Weights of a small GPT-style language model, trained from scratch on English Wikipedia.
Size: 15 layers, vocabulary 8192, 10.5M parameters.
Each number is 200 + 20 x the weight over its row's rms, rounded and kept within 0 to 999. Layers, rows and columns count from 0. The size before them is the row's rms in percent of the matrix's.

# layer 10 attention key, 384x192, rms 0.233, rows 375-383, columns 96-191
103,204,183,200,204,198,206,228,198,238,187,199,189,195,190,215,211,271,178,200,189,175,189,205,221,221,199,201,175,190,213,203,184,210,181,271,205,193,219,232,181,182,204,199,212,229,205,215,194,196,190,207,181,177,209,197,194,190,182,212,201,210,196,193,169,183,202,235,205,225,161,213,197,223,195,188,221,172,238,180,184,206,201,175,190,197,192,191,214,207,235,183,251,220,182,210,196
101,208,184,207,165,195,180,206,203,185,219,168,157,233,210,230,215,199,228,193,188,215,192,201,206,182,212,194,176,231,208,191,212,221,191,167,241,187,209,206,190,181,192,193,206,202,183,220,207,181,194,208,198,218,175,199,204,179,216,203,255,183,220,172,202,230,203,198,204,231,215,213,200,154,204,214,226,190,207,217,181,183,198,202,156,220,168,191,207,186,208,207,198,185,171,190,205
104,216,222,175,215,206,192,201,187,218,224,226,196,156,217,207,222,159,217,194,184,192,195,193,236,214,226,190,217,182,183,191,205,193,177,195,176,164,189,167,213,188,216,186,222,228,197,210,167,198,209,211,211,169,206,201,226,203,180,206,185,184,207,218,213,198,213,201,210,213,195,213,192,241,226,215,185,232,213,170,174,209,186,201,219,167,226,243,192,213,193,212,202,196,224,227,196
099,208,228,207,218,210,183,210,194,177,208,245,176,206,178,176,204,176,179,176,175,196,242,188,212,185,177,193,215,191,208,167,182,164,232,211,184,172,186,228,190,235,176,194,177,179,208,192,191,199,208,205,187,161,228,224,200,152,224,191,190,172,176,217,195,229,164,224,212,204,258,157,213,194,183,205,175,207,204,224,170,183,189,204,210,206,215,183,187,196,189,196,201,203,193,191,225
094,215,170,205,212,170,202,193,202,187,210,167,210,194,204,163,195,201,235,209,166,193,160,189,207,230,230,218,218,207,178,223,188,202,214,179,199,229,205,206,166,235,234,191,225,210,161,207,194,178,204,193,212,173,227,206,223,180,192,218,212,224,198,200,215,188,185,233,213,199,190,208,216,228,183,218,173,201,187,218,209,188,176,228,177,203,227,211,188,200,190,173,217,224,201,206,200
107,154,214,221,231,202,206,218,215,211,193,194,228,222,196,194,169,193,204,197,184,193,192,147,205,221,221,199,205,193,215,184,201,180,210,223,177,208,182,180,192,161,191,221,158,239,190,192,207,182,182,219,200,174,206,184,207,231,199,218,243,192,192,204,177,201,193,230,198,225,215,222,212,199,220,228,192,169,207,198,200,180,239,191,183,197,215,229,201,211,201,196,208,193,191,177,173
091,229,261,239,189,221,227,190,183,190,226,200,177,207,202,200,192,233,219,193,176,204,166,238,178,162,182,191,178,204,212,194,180,224,251,202,212,183,194,206,217,168,203,212,211,172,222,182,178,176,197,214,229,177,167,163,171,215,207,185,225,202,177,195,191,192,198,191,203,230,169,201,236,189,178,190,205,219,187,213,197,210,190,196,216,209,197,222,205,222,196,152,181,218,196,252,199
093,165,198,186,214,167,194,210,190,189,194,229,195,199,178,190,200,235,183,202,230,195,203,203,223,174,176,212,194,209,249,227,200,216,218,195,221,204,236,240,188,197,196,232,225,184,175,184,199,221,239,206,206,196,178,160,224,183,221,219,192,181,232,246,221,176,199,202,186,213,189,186,209,187,209,188,217,200,193,241,164,200,202,187,194,210,164,208,217,220,177,173,221,204,169,181,214
099,199,191,226,185,188,200,246,209,194,202,202,206,181,230,179,189,197,216,200,150,182,210,231,188,172,222,224,190,208,210,170,195,195,194,232,198,226,209,156,204,212,176,183,187,206,198,193,207,202,257,211,209,202,186,227,191,192,205,209,220,179,205,212,212,156,227,209,181,216,222,205,215,188,167,197,173,167,201,163,190,198,186,192,206,192,171,205,190,226,214,201,240,184,183,175,202
# layer 10 attention query, 384x192, rms 0.229, rows 376-383, columns 96-191
099,215,209,225,206,171,182,225,209,179,196,176,166,214,178,205,205,224,211,254,238,237,207,209,163,188,215,166,179,220,212,185,194,196,197,187,233,200,208,211,191,195,170,195,216,208,190,209,200,174,192,233,197,177,227,212,173,205,190,185,255,188,208,223,206,206,198,195,173,169,215,166,172,222,213,194,201,183,197,217,210,184,180,241,178,195,191,177,195,221,196,198,184,239,186,196,225
109,199,199,190,193,201,181,199,180,224,196,179,219,223,225,185,184,167,194,197,179,227,225,224,237,221,172,159,195,185,194,208,178,226,193,202,183,163,194,189,195,232,219,208,198,206,234,249,222,221,207,214,238,219,175,227,226,235,207,221,196,219,186,218,236,209,161,222,192,202,185,192,167,211,204,199,191,180,195,170,213,223,190,200,197,178,229,215,188,198,189,203,154,211,201,198,201
105,169,185,259,214,199,228,191,193,174,209,220,188,172,204,181,197,190,216,179,178,202,204,229,177,228,219,190,193,221,198,136,176,195,216,183,214,185,185,203,231,193,166,191,205,207,183,205,176,206,230,226,173,187,206,161,208,179,207,206,192,226,220,199,182,209,199,217,199,215,258,230,180,195,184,181,196,225,217,179,172,201,189,200,167,182,221,161,225,180,177,173,222,217,206,215,196
098,215,199,187,218,217,200,191,172,197,194,206,185,176,208,208,236,209,180,215,201,239,187,211,190,235,215,205,221,211,150,161,209,182,223,211,210,188,199,196,233,201,206,208,209,182,173,180,221,222,178,186,249,198,205,213,179,193,208,202,228,196,183,212,222,196,206,187,187,203,216,218,171,198,182,182,188,217,207,193,245,192,202,204,235,161,208,215,199,221,196,181,190,247,171,199,173
100,194,173,187,239,193,198,177,200,202,199,196,209,186,174,251,184,191,191,189,166,218,196,207,160,218,175,242,199,236,183,177,213,168,208,183,178,213,174,175,210,199,200,170,214,215,221,240,217,242,164,207,196,167,197,173,199,209,165,193,219,231,186,213,166,195,225,205,217,152,223,226,187,197,194,213,175,241,184,196,197,203,218,211,168,167,191,196,185,210,205,208,207,177,209,206,197
101,227,222,198,224,208,202,210,190,171,254,199,215,179,223,195,202,196,214,177,199,177,202,229,203,208,204,189,188,205,208,207,180,198,224,225,215,142,180,200,204,209,228,220,211,169,195,215,176,192,200,235,204,163,185,197,212,158,222,221,240,178,197,221,190,192,200,170,182,215,214,187,209,200,179,180,212,220,219,223,209,213,182,185,194,198,226,199,194,191,229,174,172,225,192,236,193
099,185,190,200,217,189,210,168,197,231,173,185,219,207,167,236,229,203,211,191,196,185,201,257,187,196,161,178,173,199,207,213,201,193,227,198,202,226,225,179,206,181,232,226,206,183,202,216,184,219,240,200,240,214,207,210,176,163,230,183,178,177,208,186,191,196,211,164,217,228,197,204,194,165,214,198,179,199,205,233,190,202,234,218,173,197,163,198,236,209,189,175,239,185,185,185,176
105,215,210,223,230,185,172,185,180,196,196,224,158,168,196,203,190,142,214,212,166,209,192,178,228,179,193,197,188,173,178,218,171,213,184,170,197,196,196,216,225,238,180,161,194,197,209,210,218,194,239,195,183,206,180,176,170,171,217,180,212,213,191,223,194,187,263,225,200,180,199,222,198,222,213,171,176,176,175,217,192,221,182,223,176,193,178,207,185,216,227,203,215,191,187,191,204
# layer 10 attention value, 384x192, rms 0.217, rows 352-379, columns 96-191
114,190,202,202,190,188,203,199,175,213,191,237,160,209,211,218,198,234,224,203,181,178,188,182,195,178,202,195,208,200,202,216,216,208,230,238,177,198,207,192,229,215,182,207,223,199,222,191,197,209,164,208,197,222,226,214,231,252,194,188,208,204,209,177,223,197,202,208,209,204,199,216,145,195,196,205,218,198,210,197,189,202,222,176,212,178,218,209,198,153,200,188,172,235,159,203,194
090,218,207,180,221,232,176,234,159,192,229,205,165,220,249,167,192,213,193,173,173,192,213,204,167,198,232,184,188,204,221,196,193,244,201,168,232,186,202,204,204,200,207,194,183,195,203,202,240,212,196,178,235,188,190,218,227,207,193,212,223,197,231,197,214,177,193,206,237,214,184,200,200,201,213,200,209,179,174,226,199,194,186,214,218,204,228,194,149,170,208,214,174,188,212,171,216
096,210,185,192,209,184,227,173,191,160,214,211,201,193,208,163,224,197,197,179,172,231,226,202,187,190,179,199,182,198,193,224,195,232,207,185,200,213,200,207,180,188,207,226,197,161,229,201,217,209,213,209,184,235,232,212,211,179,189,221,204,198,207,213,188,212,189,150,180,226,170,195,178,186,211,214,254,187,187,218,201,218,196,195,201,217,205,175,156,197,228,224,214,210,171,211,234
096,176,206,193,205,238,231,173,220,212,214,214,185,210,204,205,211,202,181,212,198,194,208,205,190,178,193,192,187,178,150,187,182,194,195,204,192,233,238,196,183,155,199,194,166,205,215,151,213,189,237,175,222,190,168,193,209,221,178,174,221,173,185,196,192,232,179,212,216,196,177,191,183,219,205,191,204,133,192,198,219,217,201,184,191,207,188,172,176,230,191,201,200,205,206,192,198
103,221,171,185,189,213,223,229,227,204,177,194,176,217,181,209,208,191,236,229,214,192,225,230,216,204,169,214,177,213,188,216,170,233,204,195,193,201,205,192,148,219,177,197,186,175,197,193,185,201,195,183,197,197,197,192,190,192,190,202,184,170,204,240,200,178,177,182,180,136,190,209,224,208,185,195,183,174,188,191,204,221,178,204,206,170,198,230,191,204,183,187,194,216,173,212,206
100,207,239,235,209,170,222,174,187,196,237,176,178,218,207,208,159,220,213,233,186,171,208,181,183,212,185,213,195,161,222,223,212,211,217,211,199,214,209,239,180,190,186,165,161,210,201,198,206,209,217,215,223,220,195,199,218,167,205,213,204,199,232,250,170,236,163,176,208,202,201,202,198,231,250,204,203,165,239,209,212,220,142,207,206,212,210,172,197,227,196,191,221,200,182,174,180
114,163,208,191,186,212,187,228,214,195,186,182,162,217,246,209,216,208,178,247,201,177,190,194,190,220,162,200,168,191,186,192,200,216,184,196,174,190,191,230,227,190,202,174,228,198,223,182,192,205,190,201,188,171,199,191,219,204,181,184,218,196,216,229,179,215,140,230,192,162,208,211,194,182,221,194,199,241,193,207,197,184,185,192,226,188,200,216,185,202,199,191,219,213,190,183,241
102,192,207,199,203,182,211,227,172,211,184,197,187,228,206,231,165,203,236,219,226,206,204,181,239,191,202,239,190,213,169,201,207,208,211,238,174,192,162,181,194,234,182,219,174,198,186,232,213,177,202,186,208,220,174,184,214,187,215,187,183,221,232,171,187,209,187,188,230,202,206,177,199,227,212,203,229,174,170,185,201,189,232,218,208,210,229,240,179,191,172,164,215,212,184,223,222
114,202,203,199,186,194,207,188,170,171,191,199,191,235,210,201,193,195,207,217,186,202,195,207,185,236,177,219,194,189,231,207,181,185,154,174,207,196,175,185,183,214,177,183,185,185,196,183,215,224,251,187,237,219,167,208,219,175,177,180,213,211,203,193,178,183,212,235,217,209,204,192,209,193,179,253,181,200,192,204,191,169,167,210,186,181,184,203,209,226,195,180,179,157,198,199,189
102,180,185,170,224,170,201,200,167,191,200,188,171,191,206,218,231,199,201,207,208,195,174,208,227,222,166,219,232,188,231,211,231,228,196,172,200,230,176,189,221,225,215,198,197,173,171,190,213,191,187,220,206,186,221,206,207,223,167,224,186,206,218,217,194,162,205,194,186,210,193,187,225,209,196,173,187,183,247,158,207,205,193,205,154,224,208,187,199,198,196,204,211,205,216,210,190
100,174,228,224,237,231,175,179,240,176,206,199,210,191,215,199,222,161,203,177,200,201,223,215,194,207,185,217,220,176,216,240,204,218,206,211,210,207,224,219,183,220,182,202,209,194,210,210,178,185,219,190,228,217,224,167,200,178,199,198,189,188,199,207,171,183,193,208,190,213,199,169,201,208,187,179,164,186,208,210,223,137,200,158,174,212,187,190,222,237,180,172,196,215,220,213,190
098,196,200,189,220,181,193,189,197,247,222,212,220,193,195,236,250,207,181,201,197,224,178,193,205,187,204,184,191,158,210,219,196,200,197,191,215,209,195,186,185,213,188,216,184,192,200,193,196,191,203,185,207,198,204,174,175,228,202,216,226,191,158,179,202,204,219,208,199,233,228,242,192,212,223,174,214,215,200,199,205,197,224,125,199,191,193,216,208,168,201,232,201,180,182,188,211
108,223,201,210,182,192,183,169,224,206,182,132,170,210,197,199,215,167,198,228,241,186,218,248,196,205,210,233,195,201,166,161,208,193,173,240,198,195,208,184,198,210,239,170,210,231,198,172,240,203,203,223,179,200,218,189,195,160,202,210,194,192,220,169,213,177,145,187,239,196,183,201,210,217,208,199,196,220,164,157,191,195,186,201,187,188,188,191,183,213,201,210,232,216,201,159,225
107,192,228,174,224,197,187,214,186,198,212,234,222,178,215,222,175,200,179,169,210,171,217,210,215,200,205,174,206,177,217,268,205,219,190,180,185,202,200,191,171,196,209,196,201,187,206,235,229,213,187,186,218,194,196,176,180,188,207,204,209,210,180,201,169,210,218,160,192,192,194,170,202,232,206,184,196,181,200,160,230,227,251,207,196,194,219,211,214,228,202,193,204,187,179,202,215
099,184,185,212,218,203,202,178,209,202,196,202,241,235,218,216,195,197,202,234,204,243,214,148,237,178,204,217,231,231,217,197,249,208,165,191,223,190,201,168,204,247,203,213,235,214,226,196,192,219,174,184,178,173,165,179,210,210,197,192,203,212,196,199,231,197,163,229,191,186,214,208,187,205,222,200,189,187,204,177,185,209,206,212,197,181,215,215,218,230,166,236,179,219,191,232,225
096,195,200,195,237,234,189,194,183,154,215,203,193,166,196,232,195,184,213,212,247,190,206,218,186,171,189,182,200,198,173,225,210,194,226,175,210,155,159,207,216,220,201,188,218,201,177,191,183,203,206,207,191,218,165,180,217,201,197,170,193,192,199,219,200,224,180,221,209,202,197,201,182,196,229,202,174,234,173,192,218,178,212,219,205,189,180,214,218,210,222,191,243,206,178,211,196
099,230,184,235,175,183,192,160,200,189,203,239,210,179,202,221,235,178,204,193,187,207,226,171,186,202,200,198,194,193,207,184,179,183,212,187,227,176,177,211,191,166,211,219,188,250,236,190,200,202,187,230,150,210,178,219,212,198,215,247,185,214,207,210,204,205,200,210,220,204,222,201,203,181,184,216,213,229,231,243,169,183,211,198,216,194,196,188,217,196,182,194,194,212,209,213,211
097,187,222,198,232,185,234,193,163,205,173,177,233,196,210,196,222,208,166,191,191,175,224,208,183,183,222,216,208,216,222,238,187,196,190,192,208,185,173,217,174,229,195,189,199,191,182,169,202,213,217,215,201,198,214,187,205,177,175,178,201,226,160,195,165,191,209,234,189,164,190,171,213,210,199,198,188,196,193,216,211,187,202,221,227,232,186,185,207,202,201,202,241,190,189,176,153
103,212,209,228,202,201,153,185,217,197,197,201,217,186,211,236,189,173,248,191,198,184,243,188,191,155,210,190,205,194,194,184,186,174,202,203,218,221,245,186,191,216,179,219,218,167,241,194,176,191,220,161,207,213,195,205,214,191,234,211,178,207,189,159,239,171,218,182,202,211,171,215,208,234,214,185,230,221,200,204,187,168,191,223,228,226,193,237,169,203,212,223,210,212,206,206,184
104,215,210,195,179,240,171,246,200,177,249,176,199,216,168,191,192,205,211,181,218,207,172,218,201,203,164,181,184,217,194,221,187,209,212,244,196,180,198,251,154,198,200,203,160,200,187,187,201,213,230,187,218,203,188,209,174,191,207,186,194,188,242,207,198,202,235,176,210,191,212,161,220,192,182,201,187,146,155,185,208,191,183,176,180,206,193,173,204,216,218,176,196,197,191,164,200
100,236,150,241,174,179,191,243,189,218,193,211,173,189,200,202,198,185,259,164,213,202,218,229,204,192,189,212,231,194,196,169,227,191,220,190,172,196,217,203,186,232,185,205,214,203,221,200,192,181,176,212,203,219,198,224,201,216,185,195,212,178,209,231,168,182,175,197,210,181,185,193,217,208,214,216,215,179,206,166,227,221,223,184,210,194,216,207,209,206,206,226,200,228,220,190,209
101,186,180,202,205,247,202,218,203,184,183,181,175,210,196,200,189,151,221,188,208,203,188,225,175,208,183,223,195,225,221,199,210,206,206,199,226,203,174,223,210,206,198,208,225,204,174,206,203,218,210,181,214,218,213,180,223,180,200,212,165,235,196,199,161,157,213,220,187,231,192,187,210,158,188,218,215,210,151,189,201,194,191,223,205,184,184,211,235,176,179,197,211,206,198,225,194
097,192,200,214,215,224,230,203,209,129,206,196,208,184,182,218,223,220,178,229,201,231,180,219,205,207,191,194,175,169,207,220,208,224,170,182,169,182,199,199,228,166,206,161,199,200,194,206,242,186,186,194,200,206,190,189,211,207,208,173,213,221,177,194,178,161,189,217,186,197,223,194,221,209,183,229,217,187,234,182,219,209,216,197,194,172,211,178,230,232,186,189,211,217,196,222,204
103,227,198,178,201,184,216,205,207,220,206,241,198,167,227,206,183,197,183,206,154,177,179,190,218,211,174,186,170,181,199,176,228,231,202,193,196,208,187,196,146,224,196,195,158,194,194,221,189,159,207,183,207,184,200,208,208,209,186,223,186,155,200,188,200,194,194,168,197,193,189,177,168,190,180,215,204,183,222,198,186,223,240,171,209,187,219,225,175,199,200,193,193,204,224,187,188
101,216,188,197,193,206,168,211,198,171,209,221,239,205,194,175,184,193,240,179,193,217,209,227,172,211,204,223,184,226,203,194,194,208,168,186,200,212,205,213,164,179,185,209,197,214,183,186,167,207,212,217,199,210,183,220,215,187,213,202,187,195,184,205,208,209,207,212,191,184,228,240,238,204,221,228,187,189,221,214,220,191,182,204,177,226,180,178,190,207,230,237,186,212,234,178,207
117,188,217,205,184,230,188,221,240,212,185,190,189,233,240,193,189,166,172,194,248,216,207,208,205,238,218,208,198,185,184,197,176,249,196,230,176,166,218,207,185,214,184,187,192,209,168,202,173,178,215,212,209,222,179,188,204,201,204,199,181,186,177,195,205,205,205,197,190,229,181,146,194,224,184,218,199,183,174,158,196,188,174,170,217,194,194,208,211,193,206,172,223,217,173,176,202
093,185,208,221,204,198,210,199,178,223,218,201,171,160,185,194,209,239,209,220,233,179,182,178,200,239,180,183,190,177,175,168,212,179,223,182,222,204,176,186,204,192,209,185,199,221,208,234,193,240,217,204,180,166,212,211,211,194,228,203,221,203,185,207,205,214,198,200,191,220,208,197,206,218,189,193,211,236,190,238,203,218,182,227,206,204,174,233,159,206,204,201,198,180,202,173,219
097,202,232,220,196,197,220,196,186,204,194,191,163,172,214,205,202,204,210,191,212,172,242,190,227,199,205,165,178,219,204,199,206,179,198,168,214,214,202,197,216,200,195,192,216,191,193,217,228,222,239,229,198,176,179,142,204,230,240,190,171,240,201,194,189,183,202,221,185,206,195,178,201,206,209,233,206,220,169,186,209,199,208,214,236,167,151,216,179,186,197,200,224,239,244,176,239
# layer 10 attention output (transposed), 384x192, rms 0.196, rows 352-379, columns 96-191
103,192,194,175,204,218,194,173,224,212,178,199,196,212,212,211,205,208,203,210,207,188,149,224,230,213,219,191,190,172,184,175,200,218,193,169,208,198,203,199,238,192,191,184,217,182,209,188,192,212,186,186,208,221,225,199,260,194,235,158,209,195,201,170,193,213,130,187,191,191,205,207,203,217,175,195,205,202,208,163,248,227,180,198,230,169,178,222,184,216,192,216,182,209,219,140,219
092,220,195,243,186,215,207,194,203,222,234,221,185,229,200,206,193,131,223,199,200,195,195,161,204,196,194,188,211,201,204,186,201,199,190,228,202,189,250,249,218,150,191,193,216,202,185,207,191,174,190,197,211,178,248,209,222,180,181,190,201,212,206,223,185,181,203,196,202,225,238,213,206,220,225,179,211,222,196,204,207,200,192,209,222,196,193,207,215,208,214,156,163,212,177,196,190
093,214,227,242,203,190,184,195,210,152,183,195,219,201,224,194,173,219,224,252,212,208,193,199,200,205,187,184,184,174,195,211,206,180,228,197,173,168,224,148,238,215,198,175,201,230,186,217,161,184,191,195,245,178,208,228,225,191,182,206,222,238,220,206,196,153,188,173,203,193,184,231,206,197,204,185,178,220,192,181,229,223,184,202,200,180,206,202,246,205,203,171,206,220,185,231,206
088,205,181,234,213,204,200,172,189,226,187,176,203,205,194,222,196,189,262,202,186,187,175,212,200,200,210,203,220,141,193,214,210,183,190,184,199,177,180,197,194,164,179,189,209,233,201,216,218,193,185,201,217,183,229,223,203,210,201,210,218,214,198,204,189,219,231,207,200,218,210,208,195,189,210,188,180,159,202,200,174,209,174,220,187,195,229,214,203,169,234,204,189,214,192,207,226
102,188,214,232,219,197,226,188,223,208,191,185,199,211,200,215,191,180,191,213,208,231,190,181,196,172,222,182,191,226,197,187,208,170,189,196,258,224,204,205,205,217,161,186,206,204,205,238,158,243,222,157,175,236,201,205,173,210,217,214,169,190,206,148,190,199,190,212,213,202,206,227,194,159,178,225,218,196,185,235,195,226,163,210,181,208,206,210,217,213,208,216,203,199,180,187,156
093,177,202,212,221,215,174,217,165,179,195,181,187,198,215,222,216,168,189,206,199,220,189,181,187,202,220,170,199,214,187,167,239,186,206,212,209,163,213,211,257,181,184,206,183,205,209,203,211,205,202,174,187,178,204,223,174,217,210,200,225,216,188,192,206,183,206,173,207,180,193,212,196,206,217,213,170,222,216,214,188,235,207,203,196,226,199,173,231,227,211,226,203,199,236,196,248
105,233,218,208,186,189,218,196,213,189,208,194,187,205,213,212,176,176,189,229,204,213,200,211,223,166,202,203,206,174,213,211,205,225,171,177,201,195,221,180,232,201,195,234,150,179,235,203,232,192,236,198,198,169,213,205,217,181,204,196,193,173,205,176,226,204,194,209,240,235,187,221,199,210,229,203,197,220,195,205,158,220,199,209,199,219,194,234,230,173,210,185,180,162,195,182,179
097,180,198,169,192,200,170,183,188,192,206,178,182,212,227,170,207,171,201,205,224,212,228,223,195,187,200,215,203,209,197,162,221,177,167,172,232,195,219,217,189,185,179,193,219,222,180,216,222,161,258,211,171,244,156,183,202,195,195,205,182,187,203,174,175,162,207,222,175,237,205,176,214,200,208,193,192,195,173,200,208,214,170,220,205,206,183,224,188,237,219,242,169,187,200,179,199
099,198,214,186,193,206,225,196,211,172,192,232,170,195,196,195,202,191,191,207,220,188,171,204,237,180,177,218,228,200,190,211,186,178,194,229,206,206,199,214,216,176,194,206,225,202,202,194,171,214,209,205,193,160,227,211,160,192,192,199,171,172,205,234,212,189,218,187,190,235,223,177,190,217,209,172,191,227,185,219,189,168,200,222,162,195,169,214,210,225,184,197,253,193,197,191,199
094,190,214,219,203,159,186,234,216,181,206,202,204,180,178,193,206,202,197,218,207,235,232,185,181,201,215,217,187,194,226,201,206,193,181,195,153,191,202,187,201,204,195,203,180,213,177,227,213,195,156,154,222,221,221,179,219,221,190,177,195,235,181,205,229,209,191,216,218,166,205,208,177,214,199,210,235,195,169,193,239,207,220,182,185,233,182,202,180,206,219,250,205,187,206,194,205
093,215,169,218,197,178,218,211,187,190,227,231,197,167,180,212,209,199,232,194,192,212,195,195,198,196,180,172,232,179,201,193,182,163,220,195,185,200,182,180,204,204,219,194,222,178,203,211,211,197,168,214,165,181,197,178,206,222,226,171,257,174,234,201,237,209,176,173,217,171,183,193,184,199,175,232,199,208,161,204,192,195,220,207,200,187,169,177,205,220,217,183,186,167,191,208,177
099,198,185,217,208,194,206,230,223,243,221,203,191,157,188,195,206,198,208,231,193,190,197,208,203,220,222,191,213,203,220,211,252,178,224,172,187,214,229,154,203,210,199,208,214,246,187,194,241,220,183,202,198,169,174,235,207,184,189,220,193,229,213,203,171,242,197,179,166,173,167,192,239,178,209,185,191,194,207,210,207,204,207,167,219,201,163,222,196,219,200,196,184,202,173,222,197
101,196,234,173,206,209,202,208,190,214,191,212,208,206,219,169,199,192,181,201,178,183,209,166,230,192,199,196,212,234,179,211,203,216,184,193,143,230,193,228,178,176,192,194,214,208,220,202,179,169,205,197,185,163,218,198,197,220,200,189,204,172,184,196,182,220,209,203,205,221,237,220,204,217,206,192,197,207,205,238,194,233,232,186,185,212,182,167,207,234,232,206,174,211,185,227,174
100,204,189,227,190,216,225,217,187,205,202,189,221,221,167,222,191,199,179,179,229,204,207,189,129,198,173,182,228,163,218,180,197,166,186,201,187,211,202,219,172,228,222,196,215,213,193,238,183,181,183,200,198,227,178,221,212,231,213,248,206,194,209,160,203,175,191,195,194,216,200,201,192,199,239,195,201,200,208,174,179,207,185,198,193,188,158,219,179,212,210,231,201,230,228,214,214
094,210,193,209,179,191,226,201,195,209,197,201,203,192,218,189,226,176,217,211,221,168,169,185,185,233,148,218,212,189,186,212,176,192,193,215,181,181,209,195,166,185,182,195,190,206,217,209,207,182,226,234,190,224,185,185,204,208,217,206,182,213,171,199,191,214,159,226,210,167,185,166,215,218,207,230,249,197,204,187,196,180,195,173,167,196,223,193,187,178,176,228,202,196,192,194,189
096,171,181,166,216,200,200,214,204,199,182,213,179,200,183,163,178,197,216,203,175,197,242,228,161,200,219,191,219,171,216,195,151,206,227,157,190,191,204,218,226,205,208,199,174,190,204,173,177,205,233,210,193,183,181,196,201,185,233,195,214,242,240,228,208,206,178,192,195,215,206,224,194,192,202,183,187,207,236,203,194,220,213,220,195,191,199,214,223,208,193,190,197,234,210,205,201
092,189,195,223,207,180,184,203,201,180,208,197,234,233,200,220,183,247,192,205,192,166,219,183,230,208,200,191,234,214,172,184,212,257,199,206,182,174,223,204,227,223,166,230,231,162,206,178,219,166,170,198,211,213,190,173,187,203,222,192,194,212,227,229,184,179,222,220,160,228,177,205,222,210,210,203,191,207,182,233,196,185,190,190,182,200,204,198,197,199,206,196,180,236,220,217,217
093,195,200,200,194,242,212,167,209,155,181,186,191,186,194,184,212,222,203,194,182,193,227,196,157,198,170,227,210,208,201,196,205,175,188,203,209,215,212,215,198,174,210,203,194,218,171,176,211,207,195,205,214,219,197,207,204,210,215,180,190,199,188,228,210,219,217,191,214,187,225,197,209,172,185,186,207,159,221,215,210,249,226,203,194,212,218,187,224,235,196,191,203,158,199,193,168
101,185,213,208,186,206,204,203,185,206,227,204,235,216,215,191,219,188,202,211,198,207,206,209,195,212,211,183,198,202,193,216,179,228,196,213,221,159,208,214,211,208,203,204,218,212,210,164,216,182,206,199,275,212,186,187,195,206,203,212,212,179,221,195,197,229,196,201,204,173,199,136,182,231,203,193,186,179,202,194,196,191,186,235,199,162,190,214,247,240,216,205,166,218,195,222,187
089,185,207,186,246,173,180,215,190,206,195,209,173,193,185,222,183,195,192,193,155,235,185,204,209,194,204,211,183,176,196,208,233,179,191,178,212,202,228,167,248,190,217,188,180,178,184,227,181,198,199,209,200,180,187,182,200,194,220,204,217,190,190,189,170,229,227,186,230,203,195,217,203,237,220,189,196,201,213,225,183,185,214,234,223,193,199,233,193,230,244,189,226,194,251,239,165
093,200,194,201,205,220,180,209,211,244,198,186,191,220,216,247,238,198,197,222,172,227,219,216,208,221,199,208,189,165,185,166,191,191,195,189,209,213,183,182,218,240,171,195,174,205,164,188,182,198,220,214,205,173,222,187,203,263,187,213,205,165,206,230,211,204,223,238,217,206,218,194,206,194,171,195,209,202,199,198,243,198,209,202,200,168,195,218,184,224,185,214,185,198,182,202,171
100,205,188,162,214,224,200,193,206,184,232,202,226,199,164,151,214,207,198,197,193,211,196,190,210,173,175,201,184,230,204,174,171,177,164,186,214,195,195,191,237,213,185,239,200,169,239,198,175,221,190,211,204,195,225,210,213,172,180,198,199,215,161,208,208,206,209,247,212,194,201,221,230,198,220,209,177,248,213,237,207,195,189,226,184,205,212,190,214,226,211,238,203,190,178,193,183
098,172,203,193,222,216,200,216,249,186,206,211,190,185,210,201,168,231,231,217,190,221,189,213,195,220,207,179,224,207,218,231,207,187,193,200,219,171,192,241,193,192,197,207,221,158,255,211,201,199,181,191,200,187,192,204,180,197,189,233,195,183,224,189,199,176,222,210,216,219,157,224,198,184,230,171,191,198,221,170,239,189,175,211,228,195,179,186,158,172,191,182,235,212,201,168,192
098,182,197,203,214,180,236,174,151,206,234,194,202,217,198,212,188,209,191,193,203,232,165,216,176,187,230,193,218,165,198,205,208,177,179,177,190,217,210,207,207,210,154,179,202,213,197,194,208,179,210,206,214,184,215,186,198,222,212,182,185,227,213,191,212,208,178,202,209,226,197,203,163,199,186,165,211,201,145,199,195,187,228,190,211,201,169,216,204,162,205,195,157,220,191,221,212
095,185,180,245,209,193,223,168,193,214,228,226,213,218,182,197,182,200,187,203,180,204,209,187,205,175,146,184,206,210,187,191,199,174,226,172,236,222,217,174,196,173,203,200,215,191,178,189,201,204,187,227,172,192,200,184,151,186,196,186,232,207,195,244,189,218,225,180,196,160,217,182,190,199,199,236,181,185,185,206,226,202,225,230,201,173,199,195,182,173,159,220,204,204,197,220,207
107,177,184,177,207,214,224,185,208,236,228,184,175,205,153,196,219,205,204,163,182,189,204,164,225,202,182,223,209,205,230,176,201,181,209,215,224,197,226,182,176,177,209,204,200,199,211,246,203,228,211,177,206,170,216,215,201,197,175,204,223,198,232,150,217,168,179,224,203,189,192,217,186,220,213,174,192,172,215,189,216,213,195,221,211,201,197,202,233,211,226,172,237,221,201,207,187
092,222,206,192,211,208,195,204,188,201,232,201,179,212,187,149,193,202,193,218,203,186,177,175,176,200,216,191,195,222,165,193,190,194,196,215,210,210,188,198,230,188,198,225,187,188,228,203,181,203,204,187,244,195,201,248,219,176,206,204,190,217,219,207,205,213,213,182,197,205,163,178,204,198,203,200,169,186,185,194,182,212,203,209,224,217,230,192,207,222,194,198,218,194,220,203,190
092,210,187,164,215,206,209,224,182,243,225,178,231,200,182,171,192,153,164,192,230,198,206,180,176,208,189,174,187,200,186,177,177,163,205,224,202,188,203,171,216,214,198,157,202,175,209,182,206,215,196,227,228,245,215,187,210,164,236,209,195,194,192,212,212,200,211,203,205,224,170,195,206,182,197,227,190,244,214,201,204,188,231,194,211,203,244,198,197,228,191,191,230,215,236,222,158